{
  "n_layer": 9,
  "d_model": 192,
  "n_head": 6,
  "n_kv_head": 6,
  "head_dim": 32,
  "d_mlp": 768,
  "vocab_size": 1637,
  "activation": "gelu",
  "norm": "rmsnorm",
  "norm_place": "pre",
  "norm_eps": 1e-06,
  "positions": "rope",
  "rope_base": 71200.0,
  "rope_fraction": 0.25,
  "qk_norm": false,
  "attn_scale": 0.177,
  "bias": "none",
  "tie_embeddings": false,
  "parallel_block": false,
  "init": "normal",
  "init_std_qkv": 0.0455,
  "init_std_o": 0.0565,
  "init_std_up": 0.0651,
  "init_std_down": 0.0651,
  "optimizer": "soap_variant",
  "lr": 0.00911,
  "weight_decay": 0.0,
  "lr_head": 0.0105,
  "grad_clip": 2.0,
  "warmup_steps": 200,
  "schedule": "wsd",
  "decay_fraction": 1.0,
  "decay_shape": "pow",
  "final_lr_fraction": 0.05,
  "batch_tokens": 32768,
  "seq_len": 256,
  "doc_mask": false,
  "train_tokens": 137200000,
  "steps": 4188,
  "dataset": "wikipedia_en"
}
Each number is 200 + 40 x the weight over its row's rms, rounded and kept within 0 to 999. Layers, rows and columns count from 0. The size before them is the row's rms in percent of the matrix's.

# layer 6 attention query, 192x192, rms 0.0457, rows 38-95, columns 160-191
105,258,174,152,190,176,219,237,217,149,161,185,243,291,221,242,239,236,234,216,221,193,249,196,228,149,209,176,155,205,196,138,195
103,191,241,271,250,218,191,200,216,205,198,133,188,173,224,153,166,178,224,257,216,189,218,184,230,248,226,172,145,230,160,153,147
098,170,266,229,186,234,245,222,187,187,163,162,185,161,214,205,208,177,194,201,190,157,166,143,171,163,269,105,201,182,207,187,240
095,161,175,143,191,236,176,229,249,192,164,223,145,243,206,157,155,161,209,243,237,207,238,229,237,147,231,187,188,176,192,196,218
096,116,184,209,157,175,231,249,222,204,247,160,163,159,169,213,254,144,205,207,200,251,232,221,241,232,250,241,182,207,193,221,149
095,180,225,243,191,163,226,167,227,228,172,193,219,151,159,250,231,236,227,192,228,217,166,139,179,172,192,188,131,167,188,90,266
105,147,229,179,193,196,187,138,187,203,205,140,238,148,224,185,232,192,137,98,208,205,221,219,144,159,134,206,151,231,221,221,219
095,140,209,185,209,194,215,210,244,199,207,187,210,191,227,209,205,262,199,219,212,222,173,238,183,219,237,282,180,183,161,146,215
104,209,207,209,280,196,200,155,236,202,177,211,104,203,153,135,138,178,186,204,260,152,209,82,127,199,223,159,212,187,144,229,161
098,202,186,145,225,230,111,176,175,223,96,230,180,130,184,131,184,223,208,240,228,128,220,296,124,190,208,236,201,180,259,307,151
099,204,233,116,190,160,162,197,207,250,154,206,156,221,185,169,233,182,259,260,242,184,225,196,232,177,212,224,162,179,143,156,215
096,190,253,157,192,173,218,213,180,217,209,242,223,258,203,205,196,196,126,218,128,214,206,200,175,206,161,198,304,269,225,225,232
098,199,230,179,233,186,175,205,164,187,169,223,196,237,189,233,308,171,192,147,237,171,273,202,222,254,240,227,156,220,174,233,222
104,151,220,259,192,224,172,205,221,211,142,122,166,171,226,196,213,141,249,144,213,170,171,249,122,241,188,240,250,159,204,183,200
097,188,195,209,203,228,160,153,201,214,147,240,172,177,167,181,113,165,114,223,205,170,211,228,221,169,210,238,190,192,168,206,197
099,198,213,233,232,175,204,228,190,198,228,149,240,238,199,227,242,174,271,225,254,146,250,191,204,141,240,130,225,162,254,307,231
099,212,224,150,217,260,268,216,153,196,163,221,235,141,136,203,250,252,179,255,259,252,183,136,185,145,152,192,263,234,145,197,237
097,210,244,211,213,217,230,186,195,246,214,178,234,230,270,187,163,132,195,196,169,144,184,241,125,200,190,222,206,189,197,162,161
103,260,207,162,183,216,232,165,143,159,227,178,191,114,305,227,190,209,213,99,191,188,267,163,209,197,179,284,189,187,100,145,157
102,225,214,262,193,205,180,159,256,176,192,314,157,189,217,181,218,220,147,215,223,134,227,229,208,172,175,204,144,196,244,183,230
094,252,200,132,196,156,262,139,229,164,154,209,137,213,198,255,204,218,198,134,236,266,134,124,158,178,194,229,110,282,243,206,195
100,235,186,205,170,180,129,186,193,202,195,229,139,182,216,218,240,183,201,238,190,285,246,224,209,229,194,189,212,164,210,210,249
094,222,221,261,161,222,192,227,202,148,198,194,170,245,152,214,275,204,152,224,209,215,201,204,164,188,177,260,226,187,173,245,234
102,196,191,175,232,215,143,130,207,193,218,124,174,238,173,201,162,181,215,158,127,149,195,158,152,161,170,191,240,210,185,181,172
105,238,189,178,268,236,154,227,188,228,133,203,186,252,231,221,199,232,113,210,228,219,202,187,213,216,185,233,187,101,198,176,161
097,180,142,129,144,255,158,232,296,228,209,131,336,230,187,222,241,148,188,184,231,107,255,190,143,187,149,177,170,167,177,181,190
110,138,184,303,231,220,172,162,212,185,207,113,199,256,168,201,122,184,247,234,229,132,235,226,198,211,187,234,205,281,205,254,217
079,232,195,183,198,219,211,212,210,207,192,82,230,275,215,201,176,156,277,158,197,99,192,222,201,228,182,282,230,225,229,242,225
073,188,244,203,193,162,252,170,207,128,225,222,111,225,154,274,192,192,218,208,174,248,207,149,236,230,274,166,170,239,135,171,205
091,203,185,191,260,198,172,277,232,267,162,255,260,156,172,173,297,215,148,149,208,189,145,205,116,180,246,248,260,179,175,240,125
089,153,133,211,217,216,249,226,197,217,180,197,147,199,139,242,253,216,153,193,198,251,179,245,206,264,222,224,122,188,174,212,187
117,118,247,219,191,128,210,177,198,150,200,222,122,204,127,267,172,222,255,185,141,192,235,112,264,166,243,156,188,190,118,180,181
137,214,195,228,197,240,213,170,234,240,204,116,224,247,252,134,181,188,220,172,258,135,201,259,186,269,160,264,212,213,264,253,222
091,167,218,149,186,263,207,226,224,267,206,239,156,182,214,173,169,160,145,161,114,220,211,191,210,185,213,243,175,95,282,231,168
090,220,177,157,215,194,202,245,226,190,238,239,228,249,183,141,214,188,245,289,265,245,136,190,189,263,228,220,176,171,276,285,211
084,199,229,207,201,170,257,190,209,220,139,204,202,263,205,173,268,198,240,250,201,171,189,216,191,212,191,265,183,109,225,165,206
082,172,236,135,214,207,220,211,204,190,254,206,245,179,238,222,216,258,223,245,227,183,160,217,190,247,151,237,178,208,207,188,266
084,212,209,156,201,227,167,214,131,235,240,137,190,167,249,172,209,192,182,210,184,162,235,204,177,157,206,209,156,187,137,186,156
084,192,212,184,274,233,226,161,273,178,238,113,204,144,159,183,156,213,135,169,194,228,205,168,164,165,239,240,232,265,272,215,176
084,259,199,160,181,141,195,209,200,152,177,193,165,142,173,168,198,120,205,211,231,182,249,230,154,189,254,214,209,174,217,214,184
077,185,212,176,164,185,198,214,181,182,267,141,218,126,220,221,151,262,70,208,195,184,234,210,229,171,219,225,252,297,213,208,106
089,239,203,247,219,193,183,244,253,196,135,185,195,223,220,170,96,213,206,108,256,137,198,175,227,211,201,195,182,179,118,257,214
077,163,167,204,189,102,195,257,101,199,197,209,155,276,254,216,162,182,249,188,248,265,241,215,216,213,240,188,189,189,228,136,201
088,175,150,221,173,167,169,236,212,226,219,191,177,146,172,151,138,241,188,247,224,118,235,229,262,177,165,212,205,152,215,171,204
093,196,187,95,154,163,192,145,208,229,236,240,218,219,168,202,230,223,193,133,165,218,287,239,106,184,174,262,100,167,273,172,204
080,168,161,151,198,226,133,240,203,154,208,178,178,159,224,283,212,244,191,268,182,209,159,197,210,141,246,218,176,215,136,181,230
076,196,214,173,196,241,183,263,194,284,170,212,239,152,161,192,265,180,105,216,260,171,182,243,209,170,248,190,177,297,184,161,223
085,190,132,209,268,218,233,191,267,248,250,185,196,242,229,194,153,217,195,148,257,227,245,142,216,222,176,171,198,298,151,175,182
084,227,204,161,170,141,202,167,154,191,195,255,247,150,234,274,226,179,237,167,158,172,133,234,169,246,259,165,180,154,211,133,223
088,245,214,240,221,169,265,216,181,173,218,187,224,159,224,160,154,221,174,119,134,210,230,238,173,227,214,156,216,149,208,182,195
080,244,187,228,233,159,207,167,169,227,193,173,194,180,169,236,227,228,191,226,173,180,159,245,176,252,238,174,206,276,234,257,195
080,183,151,229,154,251,175,247,201,199,182,244,189,176,226,226,250,158,214,256,212,204,315,151,205,187,167,165,225,183,153,119,229
091,122,224,224,146,255,195,222,254,215,194,183,233,235,245,227,168,243,98,157,194,236,144,234,208,252,226,199,260,239,212,214,238
085,224,176,147,209,203,218,205,189,218,202,221,182,205,203,179,167,316,207,130,222,137,268,263,179,258,183,177,190,250,188,215,148
090,166,214,234,179,153,263,108,237,225,173,151,190,168,161,254,218,186,222,193,232,313,220,167,221,226,202,244,242,168,179,161,155
086,187,179,235,219,163,94,188,228,255,222,173,217,222,202,138,190,211,221,187,184,270,185,125,133,261,197,120,215,198,185,249,205
085,180,157,177,171,264,201,238,280,151,210,236,140,234,190,199,165,233,252,207,163,157,278,218,198,253,237,204,157,234,132,200,233
094,182,261,247,208,265,207,141,146,236,177,149,235,220,207,172,182,171,166,174,152,194,209,274,275,259,184,189,142,203,173,178,169
# layer 6 attention key, 192x192, rms 0.0453, rows 38-95, columns 160-191
138,259,184,224,229,235,220,184,243,250,228,200,228,221,207,156,155,189,223,235,168,232,205,214,223,164,247,178,188,265,249,168,108
103,216,286,266,203,177,169,140,250,168,156,150,242,185,182,190,190,191,218,268,198,175,181,246,196,222,228,164,173,264,233,179,168
093,108,178,223,206,216,271,277,152,208,169,210,212,224,194,148,153,157,236,167,286,140,212,146,236,224,235,220,244,113,159,281,275
094,204,168,259,228,274,164,106,241,215,167,199,259,241,179,211,230,200,283,204,187,182,194,209,274,159,223,215,191,204,241,235,163
098,184,130,200,184,267,174,187,170,205,171,259,175,141,139,215,254,184,201,233,213,207,153,241,156,223,193,170,194,249,191,209,203
091,184,182,237,157,228,177,227,170,244,185,222,221,189,225,235,283,284,292,218,179,181,168,209,155,177,197,187,213,237,230,190,237
093,238,222,222,171,162,171,150,185,257,211,207,183,118,146,248,237,215,156,209,195,181,182,248,120,165,243,260,216,170,215,199,171
094,155,202,133,212,229,184,238,224,121,161,148,186,137,136,214,306,180,178,188,189,159,252,236,188,260,185,232,276,283,197,188,195
101,224,151,166,218,228,184,183,177,200,180,147,177,221,175,180,220,306,152,165,209,149,170,193,227,197,205,195,218,219,200,184,254
093,244,252,235,240,207,236,249,216,232,226,151,141,236,201,222,236,201,235,266,192,184,232,253,224,299,201,241,227,127,245,239,212
092,188,174,184,232,166,171,190,258,222,194,205,189,163,215,188,247,179,138,167,241,145,259,214,185,175,237,215,193,166,192,189,271
093,263,138,207,177,220,301,203,175,200,179,208,189,227,226,187,128,206,154,234,198,188,161,230,231,146,172,239,240,230,224,153,192
095,172,204,185,167,189,147,247,179,272,223,248,189,167,241,290,167,163,196,155,244,253,211,233,227,201,239,223,148,145,135,204,245
091,129,142,296,203,194,198,172,185,201,212,155,153,201,206,158,177,154,267,174,187,240,217,194,181,262,180,266,196,142,170,211,175
097,213,174,198,206,204,218,126,187,261,239,237,327,248,242,174,128,169,107,146,224,214,190,140,210,191,158,162,242,233,198,269,165
096,252,149,224,243,224,245,233,165,237,238,217,255,116,155,240,238,192,211,208,213,196,206,271,133,163,215,156,212,121,183,214,209
090,177,207,210,235,138,221,184,159,166,180,225,197,148,239,265,225,208,119,243,246,258,204,236,182,271,190,192,204,149,118,254,214
093,188,194,232,225,206,196,252,238,203,209,154,175,143,206,203,212,199,226,217,120,198,177,196,170,131,149,205,243,158,204,122,216
098,269,205,211,181,192,253,234,146,207,229,190,155,259,158,214,129,230,237,187,219,243,188,233,212,138,207,172,264,224,176,164,215
096,250,159,204,260,207,165,246,164,144,166,210,198,260,196,128,233,189,186,240,206,159,59,255,203,174,189,229,173,245,113,136,203
093,219,139,190,195,230,234,190,167,211,198,162,255,153,181,226,180,198,163,252,211,214,177,223,145,163,241,137,213,212,220,148,251
094,218,218,258,248,156,221,241,179,199,183,159,237,186,201,211,240,170,240,237,156,197,251,197,181,185,133,259,252,209,202,133,236
096,151,252,189,234,186,136,145,179,188,200,190,147,225,181,273,150,109,180,205,196,221,187,203,184,200,204,276,153,167,149,149,200
099,182,237,245,235,199,182,160,137,204,180,209,147,263,244,127,224,115,219,152,181,212,158,232,145,127,213,144,201,201,148,146,166
098,196,194,176,178,226,187,186,155,219,170,214,229,209,192,262,192,253,177,183,231,138,185,204,175,225,201,187,155,210,205,225,136
096,232,232,178,195,165,119,206,201,222,246,268,187,225,205,176,248,132,223,231,198,117,201,190,138,227,234,211,178,158,174,215,213
072,138,267,106,174,175,167,163,219,230,197,181,226,183,182,196,193,221,259,219,266,212,207,143,168,197,230,197,217,261,172,172,181
086,252,167,262,157,261,184,233,198,244,100,211,229,101,249,175,197,169,72,211,222,178,121,239,217,250,186,161,171,129,193,196,236
283,202,162,246,194,218,206,191,219,252,198,140,258,168,242,136,260,225,208,197,230,207,229,269,154,220,155,228,254,197,172,298,232
080,260,194,149,170,198,171,275,197,231,184,169,160,221,211,258,178,150,130,236,186,135,268,207,196,216,179,152,207,216,200,177,181
094,224,162,242,190,179,239,208,167,220,216,132,216,177,217,147,238,231,216,225,145,231,162,275,191,144,220,162,236,175,199,235,146
202,204,239,165,197,207,184,213,167,145,185,248,146,231,172,264,144,196,174,221,170,182,157,130,229,193,237,182,153,193,241,120,169
064,160,252,151,234,218,172,193,198,152,255,148,216,215,168,225,191,275,258,196,204,163,250,132,136,206,180,231,256,220,210,290,208
082,197,201,231,205,170,244,190,176,228,173,185,242,246,211,123,251,260,246,194,226,172,201,209,141,235,138,204,259,261,136,131,169
085,211,178,209,192,227,183,141,139,233,158,231,206,207,239,275,208,189,194,160,174,143,209,163,172,68,244,187,184,151,162,150,236
076,188,231,186,224,202,207,168,189,119,295,137,163,180,145,219,209,266,169,224,202,228,154,284,196,173,243,194,262,195,176,231,159
073,180,223,224,202,154,190,226,143,159,186,206,119,233,149,236,181,157,250,227,191,182,140,192,259,188,152,218,141,157,186,174,179
080,226,241,288,184,231,279,144,179,195,244,219,218,230,141,289,269,153,250,230,239,162,192,219,192,199,184,206,211,180,242,157,207
076,175,224,246,203,173,191,135,208,180,172,212,179,232,159,306,113,102,223,209,163,197,234,159,229,229,196,175,198,217,130,175,198
081,152,193,292,217,174,185,218,176,255,176,217,266,203,196,190,152,140,175,234,182,184,195,120,179,255,119,249,178,227,286,236,175
077,189,183,193,176,249,212,228,264,209,156,229,276,251,176,209,244,205,110,176,235,251,216,168,229,110,151,255,187,164,182,185,212
077,125,194,183,199,173,170,148,184,171,229,177,240,220,193,210,173,275,206,217,151,185,301,237,198,181,198,236,133,203,180,156,234
082,150,163,214,217,245,197,197,224,204,194,186,216,204,151,174,194,291,260,211,272,190,220,192,166,149,168,182,276,311,253,256,171
080,214,282,211,224,203,224,238,205,157,195,149,244,174,220,132,211,157,133,143,129,201,230,247,174,242,168,144,146,107,270,244,239
089,183,222,220,263,173,194,259,269,132,228,204,238,182,177,190,247,171,229,194,162,180,174,226,205,209,219,171,225,260,192,185,252
082,295,185,216,268,230,223,132,205,177,286,224,205,140,187,176,179,210,175,191,209,150,162,133,206,204,168,156,179,150,214,227,182
079,193,248,204,136,202,217,115,193,217,167,200,184,218,224,225,273,175,196,202,217,245,190,202,225,282,198,267,243,131,245,189,181
078,174,183,99,178,186,202,164,191,172,225,279,165,227,140,238,250,204,166,104,229,166,176,254,182,191,244,237,143,208,196,218,203
081,150,260,246,146,175,182,187,190,179,188,166,194,187,155,200,286,155,155,142,144,199,160,207,209,182,160,148,287,140,204,253,211
082,139,204,214,223,287,159,141,240,301,227,212,183,214,154,158,176,233,219,249,227,246,199,160,210,180,190,185,297,187,172,139,296
080,252,191,237,171,185,138,198,189,208,160,271,232,212,171,144,173,178,219,202,176,175,163,275,236,204,216,166,197,126,215,244,198
077,203,217,167,205,172,269,206,195,192,195,161,246,193,170,191,109,258,232,72,150,116,111,207,170,162,188,194,217,299,184,209,201
082,197,242,161,158,186,259,93,166,204,216,212,188,214,125,248,208,200,227,173,238,218,218,206,186,166,262,190,230,171,240,110,123
075,190,224,284,220,184,199,184,232,195,146,158,215,240,175,193,168,205,219,209,224,190,219,189,226,215,216,158,190,207,148,221,203
086,215,228,180,247,227,157,217,160,131,204,257,147,174,175,224,182,208,250,260,152,154,184,215,208,194,189,221,221,211,242,169,163
077,230,285,150,239,197,213,193,245,176,123,276,99,273,195,222,194,181,177,222,140,205,257,194,240,180,233,94,198,170,233,199,227
084,212,191,246,240,222,140,230,164,299,173,206,259,191,244,254,148,158,180,186,243,192,261,226,177,211,256,271,216,207,218,225,171
088,224,213,231,148,121,222,227,204,111,152,197,191,222,212,276,184,227,160,161,169,212,130,151,222,190,212,128,177,253,170,209,234
# layer 6 attention value, 192x192, rms 0.0455, rows 32-80, columns 160-191
101,265,187,177,251,179,205,174,121,229,169,195,209,122,161,186,173,118,193,291,177,281,137,164,147,257,224,166,200,258,189,272,204
108,212,238,166,308,162,154,191,231,136,236,187,257,210,201,206,142,231,132,209,191,160,202,182,207,227,227,193,154,173,259,232,176
101,163,187,172,136,201,251,274,168,179,205,193,210,115,212,206,219,197,232,197,245,263,218,203,195,164,257,175,270,237,157,188,68
098,206,191,199,276,175,214,126,300,157,129,201,181,146,212,212,194,211,137,226,180,230,127,251,194,183,197,235,157,216,215,306,199
098,195,203,211,214,248,207,217,173,205,227,200,292,196,141,174,271,223,227,194,195,224,240,79,206,204,244,163,215,217,150,200,195
108,184,211,267,243,199,249,182,230,181,221,236,199,211,196,203,233,201,196,178,206,146,186,215,189,223,209,191,180,143,255,267,210
100,283,140,170,192,216,191,172,178,215,132,244,139,199,186,176,173,183,144,237,170,115,183,223,176,162,206,187,177,203,169,248,209
097,89,153,244,168,168,141,168,192,231,284,190,217,140,210,129,221,249,189,245,218,193,232,146,228,188,208,272,244,267,165,207,216
105,226,154,224,181,226,172,156,177,196,191,202,214,243,176,187,167,197,239,194,284,260,218,246,203,144,203,207,194,173,234,148,198
099,259,198,225,208,204,272,128,167,186,180,194,228,209,241,268,246,266,169,188,173,236,162,124,182,166,172,143,105,184,141,111,213
093,177,242,197,200,203,277,243,115,193,213,168,195,252,190,178,205,153,233,164,201,233,206,195,197,156,112,251,199,221,278,141,247
104,208,227,198,210,114,201,263,220,197,197,278,232,168,172,222,214,199,139,127,205,159,204,206,152,89,237,205,156,287,270,286,235
104,255,203,180,218,224,263,236,271,222,242,237,189,201,206,199,215,164,273,251,216,153,238,205,212,161,167,233,239,240,177,201,140
103,190,251,205,204,193,177,189,139,209,188,186,237,207,223,247,190,127,163,260,200,132,147,204,233,183,222,188,252,217,202,201,179
100,267,253,200,209,231,168,207,211,232,155,183,206,113,167,161,184,289,268,237,177,222,210,216,202,172,231,141,206,168,162,192,200
100,199,148,232,165,109,170,242,176,177,203,162,264,294,192,219,178,150,219,224,217,205,156,144,203,286,224,129,195,179,171,170,168
103,154,206,173,221,224,130,244,210,207,250,206,216,148,212,188,175,134,248,198,195,106,179,213,217,169,215,268,167,214,232,260,280
096,182,278,113,191,203,261,133,213,190,224,139,229,194,145,139,174,249,189,123,209,207,147,258,234,264,142,194,255,248,206,215,181
100,187,156,252,251,139,163,206,142,217,135,219,142,247,196,178,235,184,227,224,166,210,207,209,273,141,245,199,145,233,266,228,199
102,181,213,183,198,133,243,205,179,214,208,234,245,263,184,268,127,184,245,234,302,300,162,253,233,175,195,157,260,159,231,177,270
095,178,197,247,187,137,125,186,239,214,133,158,143,167,245,182,206,208,244,222,200,124,165,171,180,193,171,169,136,199,203,166,235
092,162,247,171,195,147,221,169,258,209,188,237,189,159,129,162,183,147,178,208,205,254,216,204,215,189,189,235,216,99,220,186,337
098,121,152,164,183,195,226,254,250,233,157,227,215,241,240,221,247,212,183,207,153,192,231,228,183,207,196,217,221,125,153,266,184
103,211,230,282,253,213,191,128,264,246,187,262,217,205,201,157,203,170,203,228,227,156,190,155,111,242,239,157,183,187,230,129,123
098,212,177,215,194,227,159,214,263,223,212,228,119,193,170,190,150,179,181,185,183,135,122,192,255,214,191,282,229,146,188,214,125
093,207,207,247,197,139,212,228,163,235,225,187,210,209,201,171,228,169,237,134,170,250,168,234,261,159,204,137,196,244,276,142,205
103,145,215,191,217,234,171,231,187,224,187,119,208,182,185,190,173,117,232,219,189,124,205,126,173,256,203,170,205,245,188,243,155
100,230,191,170,263,202,228,105,171,167,215,219,280,223,245,195,196,160,249,156,133,173,195,196,267,247,235,191,238,157,152,226,252
104,258,306,147,258,206,164,187,158,153,137,227,196,262,147,195,203,173,252,111,337,184,165,259,190,118,203,165,199,115,171,208,131
101,242,253,236,180,167,172,136,236,210,236,242,201,189,225,199,214,224,169,254,195,141,160,155,164,235,198,203,176,143,202,216,258
103,167,233,163,240,233,183,196,153,222,230,178,117,168,208,227,217,134,142,187,259,169,183,208,221,180,204,124,232,140,195,133,219
092,150,251,198,181,132,212,255,199,235,207,237,198,246,139,167,215,159,249,198,217,205,309,207,228,234,199,157,211,210,135,189,140
105,182,188,200,180,197,258,248,243,250,185,258,200,222,201,235,245,142,219,214,213,154,242,263,180,198,287,253,197,244,190,179,207
113,179,258,212,228,216,201,214,170,159,181,117,158,167,232,175,211,244,141,189,127,177,167,207,188,153,225,181,161,156,209,258,192
100,128,192,192,252,251,232,227,120,197,226,118,197,177,145,285,208,252,199,149,201,149,132,176,204,239,209,278,174,189,193,190,130
106,218,196,206,232,141,246,207,170,149,217,204,281,215,93,239,214,183,214,243,286,214,212,224,207,146,289,237,158,243,184,191,177
106,231,208,153,178,266,206,279,200,226,176,146,203,239,257,166,264,165,191,157,195,233,176,207,186,195,161,233,229,163,210,262,282
097,154,185,239,208,212,208,260,222,198,175,182,189,233,244,203,232,153,198,181,283,242,193,110,159,233,262,213,170,263,142,129,289
099,258,221,203,221,209,215,157,207,194,105,196,227,222,213,187,162,202,195,163,126,271,137,226,169,150,233,141,243,177,125,218,202
109,171,166,211,167,222,223,235,233,198,109,168,255,263,173,235,228,193,212,121,210,228,208,210,185,140,218,205,141,255,206,205,216
118,260,132,249,213,203,214,189,119,157,206,212,236,163,211,240,216,217,193,259,298,146,219,145,215,179,190,216,249,207,216,235,191
104,211,167,190,171,254,170,199,171,195,217,238,245,219,196,268,190,221,214,201,222,182,213,183,141,193,204,297,136,258,166,175,169
096,228,201,145,193,276,224,180,156,259,223,151,223,185,163,160,216,145,165,260,190,163,185,151,225,188,223,245,118,194,243,187,195
114,248,204,158,154,231,210,171,223,157,158,152,123,174,218,245,195,187,151,220,198,222,266,189,217,287,160,146,154,150,168,237,274
112,151,195,196,223,107,169,174,193,175,226,174,178,110,152,239,171,231,181,218,271,124,185,133,263,169,170,240,194,194,190,194,195
114,118,222,184,252,184,225,136,185,271,189,182,225,103,95,275,224,154,248,233,169,94,201,174,218,180,159,213,171,167,187,160,218
115,209,206,242,134,237,270,158,144,191,176,134,182,210,196,245,264,195,144,188,220,213,158,191,211,234,240,260,181,241,200,195,227
105,281,190,182,162,205,138,190,189,194,202,234,250,219,173,203,219,197,176,221,163,261,182,289,215,300,230,248,197,222,195,197,233
098,168,193,236,255,218,223,287,155,222,175,150,215,195,180,198,190,174,248,233,193,203,169,242,175,225,182,195,239,279,243,169,157
# layer 6 attention output (transposed), 192x192, rms 0.0567, rows 32-80, columns 160-191
102,216,205,216,117,209,215,170,264,157,219,262,219,217,234,191,162,278,306,140,194,217,257,139,131,217,254,183,187,199,240,201,205
108,178,199,256,167,244,137,158,210,234,235,145,195,244,266,163,183,178,255,206,234,137,206,244,216,206,188,164,207,216,131,198,205
095,203,191,157,224,256,192,201,149,166,185,191,292,202,184,228,281,169,218,174,181,263,266,194,153,180,187,205,160,197,291,233,138
095,169,188,168,175,81,226,271,210,216,182,182,173,224,200,292,220,148,169,88,208,131,218,171,167,230,213,248,215,208,249,186,142
097,209,177,209,284,232,164,186,128,118,185,224,158,167,204,191,258,214,159,255,270,171,261,190,155,217,222,197,151,228,249,193,193
107,163,228,143,163,220,192,153,137,197,187,229,191,224,257,203,227,159,114,74,144,190,203,272,122,87,227,224,215,143,159,143,182
096,160,179,210,196,187,279,228,186,164,207,197,215,250,225,156,183,249,229,220,181,125,250,168,226,211,158,201,185,207,164,206,133
099,244,170,199,183,303,273,181,259,180,151,260,196,189,158,273,213,168,201,169,248,221,237,206,206,139,265,259,164,194,182,262,227
104,154,177,108,178,215,266,190,202,205,210,207,211,192,172,203,223,158,149,274,204,207,227,164,251,229,139,169,156,231,206,169,216
097,184,184,175,135,218,188,219,157,214,171,159,197,203,234,187,192,198,214,178,181,177,139,278,257,180,187,206,199,204,235,206,255
095,173,155,199,236,164,159,203,292,189,295,167,179,154,210,236,258,249,201,141,159,170,225,157,255,222,240,258,234,147,175,266,239
103,167,191,195,149,180,196,213,246,160,180,155,146,194,152,260,149,112,131,169,193,161,151,191,248,241,206,148,197,203,172,166,148
102,282,170,198,242,266,195,168,188,249,238,136,166,236,129,173,176,202,143,170,206,189,206,131,183,134,236,153,218,170,217,191,253
103,211,209,205,228,259,196,245,184,156,146,117,235,147,158,193,232,207,228,232,130,259,262,249,209,207,194,247,190,171,166,203,210
097,109,157,172,201,263,179,213,202,261,235,240,237,189,235,161,176,185,187,212,147,204,203,185,199,162,158,276,167,249,229,235,169
101,197,270,159,246,229,283,185,230,154,174,145,180,183,179,227,125,191,240,186,158,204,199,182,214,228,140,192,209,192,181,259,137
102,224,192,169,192,121,227,168,198,205,260,212,238,227,243,263,197,238,267,169,210,188,190,242,178,236,200,193,215,162,164,113,113
099,187,241,173,244,212,187,188,188,165,168,216,218,295,139,231,313,231,257,213,230,240,207,187,229,214,163,213,205,132,196,123,146
099,170,270,231,179,205,119,202,239,157,238,198,157,110,135,197,236,154,166,122,221,212,195,158,177,161,239,235,165,167,153,222,157
104,272,195,175,196,227,103,133,184,265,143,170,94,143,168,204,154,232,181,226,176,187,246,209,230,255,238,255,148,215,201,180,164
095,205,158,166,150,110,197,168,253,133,161,149,215,225,140,200,216,243,135,195,206,226,197,268,184,250,239,207,230,255,206,200,193
092,205,237,231,160,143,140,214,153,132,221,159,267,250,219,211,130,245,175,164,195,203,177,174,256,221,186,215,177,247,168,182,119
100,220,232,229,207,179,162,249,175,182,214,165,242,195,215,250,213,144,231,191,212,165,166,197,186,182,142,195,167,278,175,187,231
102,220,160,153,168,214,192,151,171,153,169,117,149,144,163,184,199,189,272,198,195,134,172,200,143,209,144,174,255,260,127,214,133
094,154,206,242,172,93,274,210,175,208,251,219,202,108,230,202,150,171,198,205,226,227,224,172,252,258,212,147,142,239,214,211,235
096,170,196,228,258,226,153,185,193,174,193,233,176,182,255,247,259,166,253,283,280,216,262,198,154,251,175,189,171,192,180,196,181
101,221,206,173,215,207,176,221,217,168,164,320,187,191,148,117,199,149,236,171,197,206,156,167,146,242,225,152,220,228,220,188,160
101,160,177,194,169,222,205,202,195,166,240,266,175,187,249,179,273,256,226,210,136,223,146,202,131,168,189,273,205,226,274,161,259
104,231,178,177,216,160,226,267,155,248,213,165,186,159,228,234,208,119,281,203,157,177,202,197,276,187,199,242,204,171,208,176,155
101,204,219,185,209,251,203,117,218,214,164,205,124,261,236,208,204,266,242,181,211,176,182,185,148,220,132,170,160,235,224,262,143
101,162,165,200,202,144,214,247,173,206,190,195,80,268,171,167,202,146,170,240,183,235,161,177,246,265,229,212,129,165,254,169,170
091,234,220,276,280,189,215,261,179,217,214,120,135,163,144,258,213,162,124,174,168,264,195,126,205,240,219,195,216,270,286,231,132
103,144,145,193,163,181,187,203,211,245,215,173,269,250,161,272,310,158,260,170,183,104,247,177,159,268,212,245,145,196,212,212,192
118,150,80,263,199,160,206,287,207,261,149,203,160,246,204,201,181,162,178,289,145,145,220,212,219,148,157,258,171,122,248,241,169
099,167,153,163,213,238,221,240,68,190,224,150,156,220,194,229,185,161,179,216,222,131,100,197,246,199,225,213,178,202,191,214,185
106,205,256,154,144,142,263,245,188,151,219,166,247,224,144,188,160,171,177,167,132,196,208,206,201,159,272,135,194,157,189,178,179
100,155,168,208,188,227,153,229,153,246,230,108,166,236,150,172,253,185,183,163,234,218,225,262,174,162,145,295,245,214,185,220,246
097,179,185,219,182,161,209,271,165,250,177,190,244,196,231,210,92,208,242,207,290,232,203,108,257,231,158,188,146,221,168,165,242
096,212,195,220,186,228,264,204,164,233,167,245,212,239,295,131,131,209,188,174,210,210,199,254,185,210,247,194,190,197,213,224,195
105,164,99,193,298,235,210,248,223,229,156,229,238,138,150,147,254,181,235,180,265,261,217,148,176,185,202,199,233,228,239,230,106
116,253,232,250,196,233,207,181,156,233,155,166,195,232,202,251,154,163,169,267,222,209,222,197,187,195,177,212,257,178,208,237,240
102,179,189,219,272,223,276,216,188,289,195,200,240,169,202,249,191,115,195,199,155,175,262,195,204,191,160,241,185,237,214,130,149
102,238,180,242,160,257,207,182,214,185,207,203,143,223,190,154,265,161,223,195,192,150,150,229,239,198,190,244,141,190,240,258,181
111,282,167,209,186,233,198,135,226,283,134,172,150,216,231,189,196,217,233,227,149,235,265,188,275,277,229,142,107,215,163,200,259
113,174,253,233,171,159,226,192,194,197,161,175,179,92,178,192,230,219,208,239,222,247,160,218,282,181,208,132,208,236,158,154,258
109,205,280,210,240,140,213,207,207,209,259,232,197,149,197,238,280,172,167,183,190,143,162,242,197,234,217,135,182,130,135,173,254
120,177,124,215,212,253,277,140,103,159,166,116,185,217,246,269,206,145,197,184,269,210,157,212,249,231,229,152,179,257,242,244,260
104,226,173,205,121,182,197,221,199,190,161,232,233,218,215,144,300,185,243,213,227,213,263,240,167,214,240,242,133,278,200,197,214
099,215,223,276,230,195,251,255,136,172,227,183,172,250,235,122,319,195,239,199,184,269,239,218,158,254,185,190,164,242,224,199,224